{"n_layer": 14, "d_model": 160, "n_head": 4, "n_kv_head": 1, "head_dim": 32, "d_mlp": 320, "vocab_size": 2048, "activation": "swiglu", "norm": "rmsnorm", "norm_place": "pre", "norm_eps": 1e-05, "positions": "rope", "rope_base": 10000.0, "rope_fraction": 0.25, "qk_norm": true, "attn_scale": 0.349, "bias": "none", "tie_embeddings": false, "parallel_block": false, "extras": ["some layers without positions", "some layers without attention", "local attention windows", "shifted keys", "value residuals", "hashed n-gram embeddings", "skips across layers", "LayerScale"], "init": "uniform", "init_std_qkv": 0.0188, "init_std_o": 0.00355, "init_std_up": 0.0188, "init_std_down": 0.00355, "optimizer": "adamw", "lr": 0.0025, "lr_mult_qkv": 0.4, "beta1": 0.9, "beta2": 0.99, "lr_head": 0.00914, "grad_clip": 1.0, "warmup_steps": 547, "schedule": "wsd", "decay_fraction": 0.558, "decay_shape": "linear", "final_lr_fraction": 0.1, "batch_tokens": 16384, "seq_len": 768, "doc_mask": true, "z_loss": 0.0001, "train_tokens": 194500000, "steps": 11872, "dataset": "wikipedia_en"}
Each number is 200 + 30 x the weight over its row's rms, rounded and kept within 0 to 999. Layers, rows and columns count from 0. The size before them is the row's rms in percent of the matrix's.

# gate: layer 9 MLP gate, 320x160, rms 0.137, rows 151-165, columns 0-159
# up: layer 9 MLP up, 320x160, rms 0.144, rows 151-164, columns 0-159
# down: layer 9 MLP down (transposed), 320x160, rms 0.143, rows 151-164, columns 0-159
gate151,098,198,194,199,215,198,236,239,224,171,199,232,280,216,161,150,175,192,203,204,180,179,251,206,167,197,207,188,200,145,160,257,193,175,215,184,211,223,186,159,204,204,168,260,156,184,167,183,259,198,256,208,228,174,180,188,210,210,195,186,213,153,149,213,174,249,208,211,240,152,191,175,192,196,203,208,197,240,224,188,172,198,213,226,131,231,181,173,166,239,221,200,163,218,182,156,173,196,179,234,201,163,213,194,248,223,189,135,204,220,217,228,178,149,212,231,190,167,245,188,201,183,211,232,198,230,163,223,212,193,208,279,226,197,227,161,205,188,154,248,279,173,204,162,221,197,219,205,147,249,242,205,203,259,178,171,159,186,196,171,187
up151,102,247,154,170,170,198,222,231,255,183,181,136,202,223,203,222,178,161,200,212,135,135,257,208,131,212,190,185,203,192,166,209,170,161,209,243,145,237,223,155,190,240,182,215,179,227,190,205,224,203,233,202,236,193,155,207,216,176,183,161,178,177,215,201,207,252,200,241,234,183,207,199,195,192,165,207,181,171,187,221,230,202,224,203,152,186,178,191,220,273,136,210,217,255,221,179,150,196,203,221,177,145,155,178,225,188,243,148,238,210,189,222,232,190,181,229,154,180,234,221,222,173,182,228,221,209,200,225,211,202,225,246,183,182,226,166,130,198,175,209,242,189,239,164,235,231,203,246,210,228,222,222,258,221,190,226,186,175,180,178,171
down151,100,172,180,179,177,163,196,211,194,179,215,240,226,185,205,234,156,231,247,226,166,275,189,188,228,200,209,219,236,231,154,218,190,199,185,166,190,166,198,175,225,163,200,172,162,194,192,149,176,186,197,175,214,189,219,205,174,222,206,223,197,180,198,224,225,215,209,150,196,192,27,235,204,171,235,204,201,164,179,235,209,243,149,181,199,171,278,178,176,156,199,167,213,212,175,223,221,188,212,171,211,173,144,216,175,216,176,192,155,212,172,192,242,220,226,183,225,210,171,208,249,185,175,151,209,210,192,173,173,158,211,181,172,208,186,244,210,171,215,197,190,204,187,159,239,179,218,238,161,222,197,235,211,200,130,182,230,213,195,220,203
gate152,098,144,213,181,245,220,216,230,248,157,169,207,293,213,273,232,223,237,162,179,131,226,251,216,224,164,212,167,205,203,170,199,185,212,181,183,162,135,247,178,222,247,164,235,228,223,241,218,185,206,184,218,191,157,218,254,211,244,209,200,212,222,211,179,181,199,202,203,257,160,206,170,181,203,187,174,251,205,193,191,202,207,164,208,195,197,183,177,163,205,222,227,172,231,201,194,235,201,157,195,204,200,195,218,205,272,218,197,195,221,163,141,220,223,205,179,208,225,210,186,204,222,261,190,194,210,217,126,187,202,204,147,160,199,186,172,211,191,111,226,218,170,204,237,148,192,185,187,219,221,195,174,204,250,209,161,199,213,206,222,145
up152,097,156,217,197,214,205,252,175,213,213,201,234,227,206,183,216,179,257,193,237,217,163,230,257,228,210,210,223,192,192,207,217,236,203,207,173,213,191,195,134,222,220,179,218,184,171,166,182,188,145,147,205,202,209,217,160,211,160,206,198,169,196,196,190,253,174,180,202,201,251,158,220,163,201,245,215,170,219,167,209,158,161,225,201,217,213,211,171,246,220,230,254,250,192,126,242,190,173,145,213,140,205,206,233,197,179,127,169,157,143,202,204,174,180,234,169,200,251,194,169,223,202,219,177,187,196,211,237,152,206,202,202,190,220,163,188,157,209,195,136,231,228,147,228,149,241,198,244,156,252,177,195,205,277,205,187,182,176,205,201,202
down152,098,192,202,226,168,235,214,203,240,170,184,180,214,202,227,215,136,197,182,186,169,271,215,263,212,142,185,161,181,196,189,172,214,274,218,192,231,238,211,218,220,218,211,231,236,165,200,128,239,189,169,221,206,243,224,243,203,194,171,262,170,153,230,184,249,199,230,168,250,176,202,218,204,192,189,138,233,239,162,197,227,196,203,206,229,182,214,243,174,256,214,205,161,180,195,160,214,184,203,173,144,190,207,206,212,208,198,207,227,202,257,197,174,205,152,158,200,161,249,219,293,197,166,164,200,195,159,191,155,215,222,200,171,197,188,226,237,230,154,211,199,190,263,219,216,162,208,161,197,157,197,154,182,181,197,218,185,200,193,206,179
gate153,095,231,205,157,143,202,198,202,122,170,190,141,148,232,194,158,242,179,177,232,203,201,236,219,266,200,175,220,173,180,157,207,223,167,140,190,200,157,228,197,196,213,246,212,216,226,187,206,198,195,197,152,181,139,214,239,249,214,204,166,184,207,207,212,229,220,201,213,275,228,206,184,182,236,208,182,204,235,252,233,203,196,201,200,206,209,236,253,274,189,234,233,191,204,169,164,144,155,212,212,194,230,224,203,223,200,227,178,166,205,207,198,216,216,215,199,246,217,210,180,272,206,262,234,172,172,244,204,211,176,180,217,175,189,221,219,225,174,151,197,181,268,164,195,208,218,187,213,242,254,202,242,200,203,219,187,258,176,182,170,165
up153,088,221,201,218,196,231,165,257,199,172,227,183,228,179,175,209,218,218,234,173,158,247,185,196,254,197,217,180,134,227,214,241,188,239,185,174,196,211,154,239,184,146,190,207,266,199,162,178,221,205,182,255,197,187,204,156,133,197,213,171,174,205,225,173,200,262,188,192,214,217,188,164,189,277,174,142,213,232,169,191,221,213,231,196,213,187,151,210,205,182,226,210,153,246,158,219,238,165,251,230,165,197,213,233,166,253,199,159,226,158,183,176,197,203,222,144,255,214,149,199,176,178,182,149,205,185,200,175,209,225,187,214,213,192,211,209,227,220,217,197,125,191,201,198,209,200,212,258,169,158,150,204,231,180,243,227,161,197,192,168,173
down153,091,188,150,229,204,186,183,154,193,188,194,231,210,186,233,242,229,192,218,221,207,144,205,211,216,162,232,170,169,196,163,256,231,166,216,210,130,167,217,215,178,214,210,186,218,223,251,212,199,194,223,178,231,203,149,180,199,202,175,175,188,201,165,211,206,242,183,180,211,261,231,207,234,221,268,210,222,202,168,198,260,189,210,194,132,170,217,189,154,200,239,230,184,244,210,247,210,272,218,177,269,183,214,219,178,214,188,153,180,153,240,233,176,195,214,154,126,180,196,173,165,248,135,225,159,136,199,217,275,210,225,227,193,201,201,207,236,244,214,210,227,218,169,218,209,191,217,193,165,209,207,176,237,166,201,200,205,213,219,160,201
gate154,090,172,210,153,244,226,210,218,159,205,191,209,182,207,235,155,237,200,173,216,219,205,142,234,192,153,224,250,196,181,199,160,194,145,171,184,210,159,172,179,202,190,226,216,173,214,141,238,155,199,188,215,153,181,189,228,161,194,235,187,190,198,151,185,229,195,191,207,177,214,204,249,153,183,215,216,215,197,186,193,189,224,197,192,203,229,175,219,231,181,219,210,213,106,195,182,206,224,203,180,259,122,193,188,172,245,208,160,151,131,218,160,202,193,165,209,227,221,255,193,150,179,195,166,171,200,217,194,181,212,191,223,245,197,200,224,250,218,176,210,199,165,176,213,135,261,170,218,170,218,202,115,229,189,206,244,177,231,208,227,139
up154,095,192,187,231,213,227,162,182,187,197,225,184,200,206,207,198,234,244,217,216,230,193,167,205,164,286,180,216,133,228,190,206,184,210,189,168,228,227,244,217,234,243,243,247,198,168,245,221,178,231,218,160,174,225,170,180,214,202,203,183,206,147,225,299,226,154,220,205,137,187,190,159,210,182,227,191,197,170,205,184,201,143,156,234,177,187,231,190,189,179,185,198,179,198,208,194,198,166,200,202,189,273,211,218,183,141,226,234,217,220,148,205,271,217,172,192,169,194,230,230,150,259,162,150,239,158,148,183,218,160,175,207,242,171,229,215,182,209,211,167,215,155,259,163,190,220,235,209,199,229,208,208,198,225,191,173,226,209,213,173,184
down154,095,232,221,201,198,180,216,256,187,253,177,185,181,233,153,201,179,209,215,215,203,183,213,142,278,199,207,192,156,155,254,194,187,235,196,204,93,233,170,157,142,150,184,212,215,219,213,225,213,253,214,223,150,220,224,204,188,191,184,211,202,201,196,189,209,200,267,200,181,245,282,184,143,203,183,181,186,197,231,204,191,214,223,217,184,193,166,215,215,209,198,156,260,176,137,213,181,245,228,260,196,178,249,184,217,195,230,126,175,187,231,171,170,213,222,192,228,183,217,186,192,195,192,166,208,214,233,224,214,232,186,169,189,236,197,223,178,199,220,236,218,256,216,218,213,229,185,218,168,182,222,222,219,193,218,188,137,187,165,227,160
gate155,098,197,170,171,174,189,159,183,200,200,218,250,218,171,221,199,224,184,157,180,188,200,194,251,127,267,195,214,168,227,197,199,182,226,191,220,165,193,221,168,195,225,211,198,188,193,213,244,251,254,233,194,154,223,197,221,218,210,232,237,207,225,238,180,190,170,276,171,215,192,289,223,243,178,163,215,225,230,222,185,195,217,197,176,101,201,238,222,198,224,173,152,214,198,201,212,160,184,172,232,171,180,202,190,207,150,238,170,230,178,206,160,190,185,176,209,212,187,195,210,236,192,199,168,172,192,208,163,177,253,142,203,254,169,161,206,231,182,230,242,231,181,263,193,249,235,241,196,185,239,232,230,187,230,213,221,196,211,171,195,140
up155,113,224,145,164,242,162,223,214,212,158,163,228,212,202,208,180,224,192,187,138,166,211,207,185,166,209,149,134,184,228,181,149,184,238,183,190,213,206,169,210,190,215,215,232,194,214,213,217,226,235,200,208,204,190,162,187,218,198,225,203,260,193,198,175,237,135,204,153,183,169,153,149,243,216,168,152,198,169,211,179,147,214,251,207,190,185,251,223,249,188,221,180,200,214,163,188,118,197,211,176,173,217,200,168,186,149,257,170,211,194,234,167,270,233,181,224,218,215,198,185,213,211,182,154,209,182,212,200,200,249,213,198,193,175,186,147,213,201,235,224,191,167,151,192,236,267,148,202,199,194,246,174,178,263,217,242,230,179,192,161,213
down155,104,196,228,179,191,189,181,174,209,181,184,182,186,232,186,202,238,172,170,195,197,306,238,179,171,153,182,230,225,231,226,215,173,213,236,160,164,226,241,222,229,206,203,205,179,169,159,181,205,220,173,177,184,179,257,207,223,170,239,199,243,176,256,162,190,205,158,206,205,150,121,182,211,208,197,201,214,153,219,232,168,233,280,220,162,211,165,172,217,198,217,222,200,211,198,184,203,154,164,184,168,234,50,188,233,184,218,231,172,211,207,265,226,232,215,190,206,204,210,214,218,180,246,225,193,187,221,200,183,190,167,218,225,206,163,166,190,217,205,232,224,181,220,179,150,196,149,211,189,210,204,212,190,224,210,200,184,184,171,213,181
gate156,119,193,217,203,171,172,133,290,220,243,193,193,186,166,214,179,248,177,192,180,173,194,200,243,173,193,172,219,243,211,212,128,158,201,168,197,189,230,213,201,159,210,216,240,214,202,188,201,262,217,197,177,181,189,220,246,214,227,146,197,180,161,155,196,184,199,199,188,269,170,198,203,201,216,191,264,227,189,246,211,192,240,227,187,205,169,190,206,233,186,174,257,186,193,192,208,212,151,199,204,227,209,263,186,210,262,221,199,264,178,204,183,100,194,223,167,273,180,222,178,198,225,198,172,176,149,190,178,216,184,218,262,201,234,231,156,186,205,241,194,226,193,198,176,163,200,246,174,139,181,181,232,221,192,206,187,205,229,188,191,192
up156,111,225,126,166,186,152,187,193,214,173,195,192,151,231,193,219,224,227,206,211,189,251,217,217,252,167,100,214,191,208,188,173,200,243,153,207,218,205,152,212,211,234,231,229,224,241,199,230,206,186,169,191,193,158,201,221,165,187,155,177,172,242,172,216,210,160,240,194,187,213,206,180,214,170,235,222,189,199,230,181,209,231,144,154,186,158,205,243,183,167,233,250,210,148,211,199,174,172,220,252,210,196,205,259,201,233,218,197,189,194,166,187,243,231,224,220,211,202,224,228,246,175,144,203,158,206,196,184,184,215,209,192,170,227,160,223,177,185,189,114,200,248,182,135,225,224,183,164,216,181,233,167,130,171,188,176,181,192,226,178,239
down156,111,224,190,222,180,199,177,235,229,183,176,226,195,234,237,163,232,173,158,202,186,220,185,218,174,210,142,181,232,216,262,128,196,203,202,211,224,166,179,223,209,268,236,228,182,160,219,185,253,178,196,153,191,179,199,182,215,198,172,171,178,159,225,163,213,164,187,206,281,244,179,160,259,257,219,228,215,175,234,211,190,181,209,208,162,197,184,204,182,200,223,218,205,147,235,214,190,204,224,192,267,189,159,165,213,262,178,196,212,176,237,167,146,151,213,218,238,213,167,146,227,245,205,168,208,187,138,217,209,221,244,219,249,223,207,176,198,167,205,220,205,160,206,232,166,233,255,215,221,191,189,179,204,148,234,254,197,209,173,196,211
gate157,097,212,257,161,243,185,174,251,218,206,210,216,174,158,226,164,172,221,228,236,182,234,233,204,203,200,232,200,275,179,206,185,245,146,191,230,192,164,222,204,195,181,181,220,227,160,212,201,183,204,157,146,147,231,227,235,184,236,218,242,184,212,164,159,217,180,145,208,213,173,201,190,208,240,241,223,187,151,219,148,176,187,166,210,208,172,219,208,166,178,213,162,231,209,251,180,181,162,180,279,200,231,213,201,201,243,182,138,142,215,188,205,158,213,225,186,208,171,225,214,194,264,192,227,180,218,222,213,255,202,173,236,198,251,192,157,227,181,209,186,199,218,213,195,132,195,205,174,256,172,173,220,174,204,269,137,205,184,199,197,196
up157,097,235,227,225,179,195,169,248,231,223,195,187,169,110,193,171,185,185,203,219,134,236,271,238,185,176,189,210,244,214,203,192,252,199,195,226,192,195,180,198,167,171,204,193,260,215,189,216,204,192,183,171,218,199,204,183,210,199,186,199,154,169,223,210,181,94,180,235,177,219,163,191,213,197,222,219,192,183,242,192,223,216,163,206,183,216,219,194,251,182,154,187,215,214,231,223,192,171,224,245,210,234,237,219,223,176,211,169,229,231,195,247,213,255,183,248,184,183,235,205,245,233,167,201,213,222,193,186,213,224,175,215,197,203,213,189,186,161,182,216,137,260,180,177,200,176,229,146,217,184,159,270,204,137,234,160,143,261,165,177,203
down157,099,190,152,207,206,198,215,177,173,202,207,153,263,205,224,202,213,217,231,194,205,320,200,172,171,242,242,211,208,209,140,190,159,208,218,177,232,236,190,189,239,215,274,150,173,155,180,171,182,192,208,209,207,157,200,221,257,181,220,202,231,184,182,225,183,158,197,167,195,217,84,169,137,230,215,201,167,199,196,188,176,192,239,213,168,184,253,195,164,177,195,138,226,162,221,160,196,172,192,221,220,201,195,202,202,208,196,210,163,187,164,173,217,185,231,243,195,228,199,245,191,200,215,197,175,201,213,200,219,199,128,196,160,139,205,235,174,191,233,239,245,162,206,194,174,200,195,197,230,186,173,167,229,180,165,214,209,200,210,165,193
gate158,102,187,202,178,146,191,214,198,235,202,218,177,202,188,180,201,239,118,253,211,252,158,199,262,197,132,239,205,250,189,192,152,182,198,229,185,172,170,185,199,221,190,186,199,208,271,181,253,224,246,281,153,199,220,198,255,172,172,213,200,189,185,162,178,141,216,175,160,202,174,189,213,203,169,172,216,225,170,193,174,210,204,236,210,183,187,203,192,193,213,193,263,196,213,151,168,223,173,219,233,197,153,231,148,159,236,210,189,205,203,173,178,176,193,184,160,214,215,233,273,200,186,201,171,150,191,183,200,213,202,240,203,211,213,172,179,240,182,214,178,189,230,217,165,197,143,231,184,183,142,172,197,246,243,277,196,206,217,222,186,191
up158,105,256,131,219,157,200,172,217,188,193,194,224,136,215,164,173,182,226,216,228,224,187,241,214,223,245,191,208,219,206,149,222,262,234,205,223,199,234,229,227,206,183,208,239,251,175,192,194,207,208,265,181,145,221,187,132,175,215,187,201,219,204,204,201,191,189,232,216,233,202,211,221,251,198,191,187,210,211,250,216,213,202,180,140,210,112,154,194,204,241,187,249,193,150,222,180,193,194,216,210,214,186,189,219,206,206,196,207,288,207,178,238,233,216,196,219,221,200,205,167,166,244,197,258,201,208,187,201,203,215,208,164,171,179,185,232,161,174,194,199,240,204,155,156,221,173,248,207,182,167,172,236,171,185,195,270,276,203,143,168,193
down158,103,196,186,220,194,200,146,277,199,188,196,190,166,173,164,206,190,234,221,211,179,225,166,226,188,163,148,212,223,147,208,192,198,224,149,193,156,201,239,180,199,170,228,179,190,185,214,160,198,149,146,248,183,236,192,190,138,193,192,176,257,141,173,223,228,181,227,152,222,218,229,221,140,205,190,207,227,217,178,219,288,202,178,230,218,195,179,212,166,233,194,194,270,200,195,212,152,224,194,235,191,186,176,239,201,203,214,149,146,244,223,159,179,160,259,229,195,170,196,202,260,177,224,185,236,190,208,187,173,148,151,189,202,214,261,158,237,236,253,199,215,161,160,212,181,214,209,228,209,207,193,216,203,183,187,176,162,197,210,182,186
gate159,093,177,205,157,189,165,208,158,202,217,209,217,172,122,253,237,214,222,209,190,229,207,191,237,193,261,190,239,182,125,201,177,213,211,212,208,204,241,219,231,186,189,189,146,201,199,275,226,206,216,177,209,218,189,208,138,220,245,158,239,214,174,231,222,150,182,229,226,263,188,236,197,178,246,189,200,205,123,229,229,178,230,197,147,206,144,236,202,189,241,203,196,228,206,229,233,235,233,227,194,170,220,195,238,190,189,218,200,201,247,180,159,190,181,216,223,191,193,194,214,159,227,226,190,175,203,165,205,176,200,195,165,210,208,176,258,180,156,266,235,246,209,212,222,249,214,217,222,170,211,202,247,219,141,183,223,182,244,227,174,146
up159,099,236,164,163,204,209,236,189,243,173,174,233,171,221,128,158,220,195,218,215,166,213,249,251,158,192,236,184,227,148,216,208,151,195,181,204,196,167,187,206,203,211,187,239,167,145,164,184,166,188,196,149,198,170,141,217,258,178,211,182,178,174,233,213,186,229,212,141,183,180,186,264,232,214,215,179,223,176,184,189,181,175,205,244,194,186,164,196,193,194,241,207,198,211,187,168,243,191,264,159,230,143,209,177,201,167,172,198,255,209,215,203,214,228,204,207,193,267,231,177,215,220,233,219,223,109,210,210,178,189,214,142,173,187,208,271,226,209,221,201,208,191,191,199,210,203,253,191,223,176,230,216,150,223,235,167,230,185,231,226,255
down159,097,187,221,143,169,206,240,222,229,208,249,196,208,169,196,145,254,202,222,243,142,216,250,172,233,211,195,223,178,191,227,214,207,213,232,142,179,175,190,220,280,178,214,226,186,180,144,180,192,160,201,156,213,222,207,155,203,172,212,181,206,215,246,237,194,208,171,181,182,211,215,234,197,262,225,185,192,184,175,209,227,163,221,229,174,176,181,193,235,177,159,204,172,162,201,220,200,248,211,211,169,187,248,203,192,187,227,201,211,212,224,287,198,170,183,184,219,183,231,239,198,271,191,198,200,211,224,215,174,192,145,204,152,183,214,147,240,142,223,190,226,190,196,195,206,164,205,216,200,207,179,152,139,214,150,144,178,203,254,140,155
gate160,110,248,211,233,169,170,173,201,207,207,143,217,167,207,232,183,180,237,185,178,197,203,171,207,245,205,215,203,189,196,206,188,200,218,212,204,167,223,230,224,207,188,199,196,223,178,209,232,173,183,176,198,201,197,211,256,191,194,165,212,233,219,199,189,180,188,211,172,206,187,237,145,194,162,207,200,194,202,208,94,253,178,149,147,161,237,242,192,233,166,241,213,126,177,207,198,216,223,231,225,206,162,191,171,214,195,192,178,206,186,260,153,193,250,205,196,206,246,267,202,198,249,239,187,226,212,206,224,225,171,180,212,255,173,192,241,164,172,137,139,215,213,177,219,257,183,193,157,205,150,207,233,135,173,167,180,181,168,151,142,242
up160,098,224,164,203,178,198,184,204,201,243,227,171,218,202,245,202,176,172,169,133,186,196,161,222,277,147,209,172,189,145,235,241,173,214,220,202,219,185,182,190,240,215,219,206,232,213,263,219,231,184,231,227,223,204,189,245,186,162,120,201,206,219,180,160,202,248,228,197,174,187,229,167,211,165,145,216,179,222,174,163,213,179,181,182,179,164,148,199,196,213,236,190,160,246,232,155,227,209,212,200,186,212,235,222,212,189,229,264,248,183,264,202,144,227,188,194,246,185,224,198,195,195,250,183,201,186,189,262,205,186,192,162,255,208,200,249,191,226,200,201,175,180,169,222,228,184,172,181,166,223,196,201,154,218,152,169,254,222,178,136,220
down160,097,213,194,175,252,192,205,195,193,228,215,209,199,160,205,217,197,170,169,237,194,183,212,160,173,250,185,224,240,202,179,182,248,156,169,251,205,205,230,257,149,206,179,203,205,190,192,175,228,201,195,170,170,143,185,172,226,206,254,211,161,200,188,210,230,202,222,231,168,205,200,290,184,228,239,177,233,172,186,280,180,220,180,236,237,173,179,198,155,204,191,230,228,238,188,241,213,208,184,174,164,206,191,208,191,224,190,183,192,200,150,218,213,146,171,236,188,130,139,164,201,164,185,173,161,165,202,178,196,229,191,219,157,219,196,169,242,225,253,246,164,247,221,167,166,233,185,264,212,216,246,169,264,218,219,202,188,196,217,250,195
gate161,097,194,210,170,196,256,192,214,187,231,197,223,181,149,204,223,228,204,163,216,206,190,161,197,203,210,237,217,194,148,198,173,162,176,234,170,216,177,216,183,192,196,165,208,208,155,226,258,222,214,275,200,147,139,190,243,264,228,204,176,160,169,203,206,172,172,219,140,232,197,294,267,176,185,225,180,227,177,158,260,178,224,241,178,117,210,229,219,199,226,165,237,198,242,207,201,245,191,185,201,196,198,188,185,183,229,202,188,179,187,249,185,200,145,205,210,206,224,197,258,214,200,181,237,207,209,173,154,165,200,138,190,187,203,176,186,186,188,226,192,233,185,227,172,189,242,212,273,190,210,202,176,176,200,244,204,249,195,200,236,228
up161,114,184,159,239,199,171,129,184,247,185,255,162,210,219,176,218,183,178,229,223,200,186,174,219,194,217,218,172,206,168,180,244,259,177,240,235,170,185,252,180,270,185,224,211,240,162,229,202,216,167,172,265,222,226,185,164,194,254,195,169,190,187,200,158,179,232,203,220,186,196,213,227,147,189,217,242,213,275,223,205,215,182,150,208,214,154,173,188,164,190,231,163,210,166,246,216,226,174,261,189,165,232,219,228,224,237,179,213,227,193,197,200,168,219,175,182,211,171,192,209,230,203,231,186,189,199,153,199,171,168,189,219,224,222,210,258,214,211,217,213,236,226,240,161,226,182,207,196,227,176,225,249,226,154,138,190,144,241,196,131,208
down161,105,189,224,189,245,257,234,168,199,239,263,170,185,171,226,215,194,154,237,219,216,128,190,209,190,201,226,208,197,161,204,198,217,154,245,258,176,221,252,195,197,173,231,196,247,173,203,211,227,201,230,208,200,194,182,187,211,203,178,180,181,178,220,215,204,256,223,147,181,208,142,216,171,154,226,200,211,239,161,172,254,196,190,185,224,129,202,257,165,228,187,184,189,170,187,229,212,145,204,208,150,197,261,200,134,198,164,230,202,226,185,160,201,192,229,269,172,244,223,209,249,229,242,221,194,201,198,181,180,157,158,158,191,198,191,200,183,217,240,189,162,164,200,230,229,180,249,249,198,197,196,204,217,204,163,207,239,230,235,149,200
gate162,108,207,233,268,128,196,206,223,239,267,197,190,252,188,225,171,196,227,225,193,214,169,197,175,194,192,229,211,178,192,171,157,221,188,194,225,221,222,224,155,231,217,139,223,225,179,185,215,186,180,216,165,205,193,176,221,224,190,136,174,181,151,204,137,206,232,196,195,178,158,202,231,159,211,220,233,174,241,220,177,217,143,224,198,193,179,292,176,158,204,214,200,230,178,206,227,157,196,277,211,148,205,199,137,254,197,189,238,193,196,189,208,260,163,230,158,228,215,204,272,159,161,148,244,173,199,211,172,220,200,180,157,235,190,198,229,214,212,173,205,247,212,221,222,165,237,207,211,214,201,212,189,203,176,219,168,181,224,207,228,199
up162,100,202,173,219,216,207,179,236,206,223,164,241,215,206,185,211,188,254,228,198,165,150,187,264,239,194,185,219,182,178,204,236,188,213,142,234,207,210,184,195,218,224,162,162,194,233,160,232,123,147,207,182,240,204,181,233,167,140,225,196,223,188,169,189,263,185,180,202,176,165,218,199,197,196,144,207,180,193,197,195,206,234,230,225,190,188,213,163,212,177,136,240,198,193,189,239,151,218,182,187,232,229,169,123,210,209,174,175,176,231,164,238,222,231,141,134,201,175,188,191,194,198,123,239,239,207,240,178,190,229,213,212,215,188,213,206,166,210,189,178,200,193,232,284,201,185,167,134,180,206,205,200,205,192,257,235,174,176,180,248,208
down162,101,215,244,178,216,201,222,168,177,206,178,205,242,207,217,217,205,202,247,212,178,166,281,193,239,187,166,233,125,151,198,166,198,210,177,160,198,241,215,177,164,208,183,181,195,171,184,203,143,185,185,210,213,217,237,218,184,180,207,202,189,203,182,190,228,219,194,228,256,234,247,182,253,234,163,204,118,254,242,267,197,187,222,203,160,240,177,146,209,149,199,211,273,209,219,173,199,236,221,168,186,217,117,155,211,191,155,182,221,214,196,172,188,215,224,155,211,255,149,222,198,179,188,204,249,201,225,184,206,197,201,251,181,199,167,196,176,233,221,198,201,180,172,217,219,230,239,178,146,180,186,189,143,191,242,204,199,188,176,203,165
gate163,106,179,161,194,188,228,148,229,140,182,229,220,199,195,219,231,191,167,242,237,224,125,190,237,201,181,148,168,224,212,163,189,192,202,225,184,109,231,251,158,215,200,194,183,266,210,231,246,214,190,132,237,222,205,149,193,223,185,231,167,234,205,199,174,237,196,215,180,206,214,249,231,216,174,228,225,217,265,187,219,144,214,166,247,193,202,186,184,219,212,171,163,215,211,216,202,208,200,216,216,194,172,241,196,185,200,172,168,217,222,208,170,117,187,203,159,237,204,171,200,253,245,182,208,227,216,157,177,212,170,180,195,223,190,231,218,169,172,222,203,216,189,184,162,210,269,216,252,216,235,143,241,205,167,188,182,212,167,169,193,221
up163,111,197,194,186,129,181,180,211,161,138,147,244,193,202,159,202,207,222,217,197,260,192,202,203,235,185,158,158,251,248,195,237,183,188,139,143,162,229,189,193,220,212,183,167,206,231,188,221,189,134,126,248,238,225,152,172,181,205,226,189,198,254,156,173,220,153,188,195,143,217,199,199,210,243,214,207,253,161,228,209,168,215,184,209,184,221,203,204,253,182,215,184,203,203,195,175,165,216,216,220,244,185,187,176,212,132,231,199,209,234,183,225,179,202,156,146,237,200,164,172,222,209,182,193,226,213,200,232,232,216,229,209,172,229,186,196,159,187,174,209,195,178,154,157,185,274,149,226,214,191,210,189,163,232,241,215,221,169,160,201,207
down163,109,203,193,182,209,211,206,190,233,174,169,163,232,272,213,191,245,173,176,172,223,180,244,191,188,210,252,185,216,272,235,176,158,262,138,177,194,156,186,228,198,211,163,223,169,192,171,136,188,184,178,181,154,228,203,216,185,191,197,211,206,214,199,194,205,149,171,278,198,160,61,195,213,191,171,173,176,173,149,169,208,159,223,170,200,186,194,159,173,227,175,217,182,206,158,158,184,175,179,244,207,191,117,194,165,214,203,223,197,167,228,230,177,226,171,182,215,214,238,197,154,205,208,234,181,216,246,184,248,209,175,170,187,205,198,219,195,226,234,198,186,231,170,173,185,161,196,165,218,205,211,210,189,201,193,211,168,178,200,199,216
gate164,085,166,167,217,176,168,231,203,222,194,214,245,198,152,240,191,165,164,214,249,145,150,184,188,208,189,247,166,172,164,196,187,151,199,186,218,135,172,172,225,165,184,168,186,195,202,201,189,210,193,250,178,206,240,178,219,190,159,158,263,254,194,187,213,174,200,201,150,230,223,171,223,212,183,252,202,230,192,234,225,187,171,215,237,187,192,208,172,211,167,261,242,246,194,183,202,234,206,229,204,223,147,240,191,209,216,186,130,204,214,219,201,160,195,266,182,181,227,266,173,198,123,167,201,139,225,193,220,204,156,157,177,194,208,210,147,209,192,180,169,231,215,172,239,199,199,218,234,176,178,167,164,237,192,175,148,234,235,203,181,183
up164,115,188,163,205,190,184,222,225,191,222,219,194,226,197,196,227,225,188,203,201,208,200,200,206,206,190,209,206,160,208,133,175,243,136,267,243,221,226,244,198,196,194,233,173,194,182,250,208,229,218,213,243,175,202,201,198,242,200,144,243,128,189,243,212,202,219,233,184,202,198,195,204,200,180,198,239,162,249,218,182,234,229,166,243,174,162,201,195,162,158,214,184,174,135,223,253,200,165,133,225,185,213,250,244,198,208,187,258,157,188,213,191,189,164,215,167,170,195,255,224,192,220,218,183,175,220,194,226,153,257,164,181,238,185,189,247,204,169,222,176,229,164,236,181,221,206,256,198,190,223,164,219,212,179,117,224,178,222,136,217,156
down164,107,157,206,219,177,211,181,191,188,201,224,206,228,211,161,200,167,173,186,220,184,172,238,217,229,217,185,191,189,195,176,189,179,154,248,245,162,199,220,184,182,183,229,209,198,187,219,191,235,219,222,224,205,229,191,274,227,149,180,210,221,179,158,278,112,226,207,121,185,231,178,190,196,209,200,223,226,235,159,216,220,158,175,185,188,173,175,159,179,174,243,208,215,187,282,235,218,177,212,201,232,163,256,242,210,220,202,167,158,210,226,210,144,134,265,213,190,222,206,181,227,152,182,161,174,206,189,192,164,156,193,197,181,222,205,203,236,156,182,196,178,155,187,231,192,239,236,201,218,220,151,243,272,196,176,202,185,223,228,231,204
gate165,111,218,204,230,174,170,181,174,201,200,254,182,213,167,218,215,212,156,216,249,197,204,180,163,185,219,203,201,186,173,200,152,166,205,177,160,184,170,203,156,218,261,157,210,221,227,151,266,220,141,213,213,191,209,162,227,238,193,204,223,187,164,198,153,139,205,196,221,234,197,276,195,183,156,182,228,248,182,196,212,192,221,198,129,133,223,219,218,227,184,185,167,185,201,208,191,216,220,181,229,211,170,238,209,236,201,202,203,137,244,222,219,193,170,197,196,214,229,196,228,240,226,175,245,172,182,251,201,146,188,221,185,209,175,162,218,209,178,267,220,303,163,182,171,185,176,215,182,148,252,190,201,209,184,224,192,162,230,194,184,240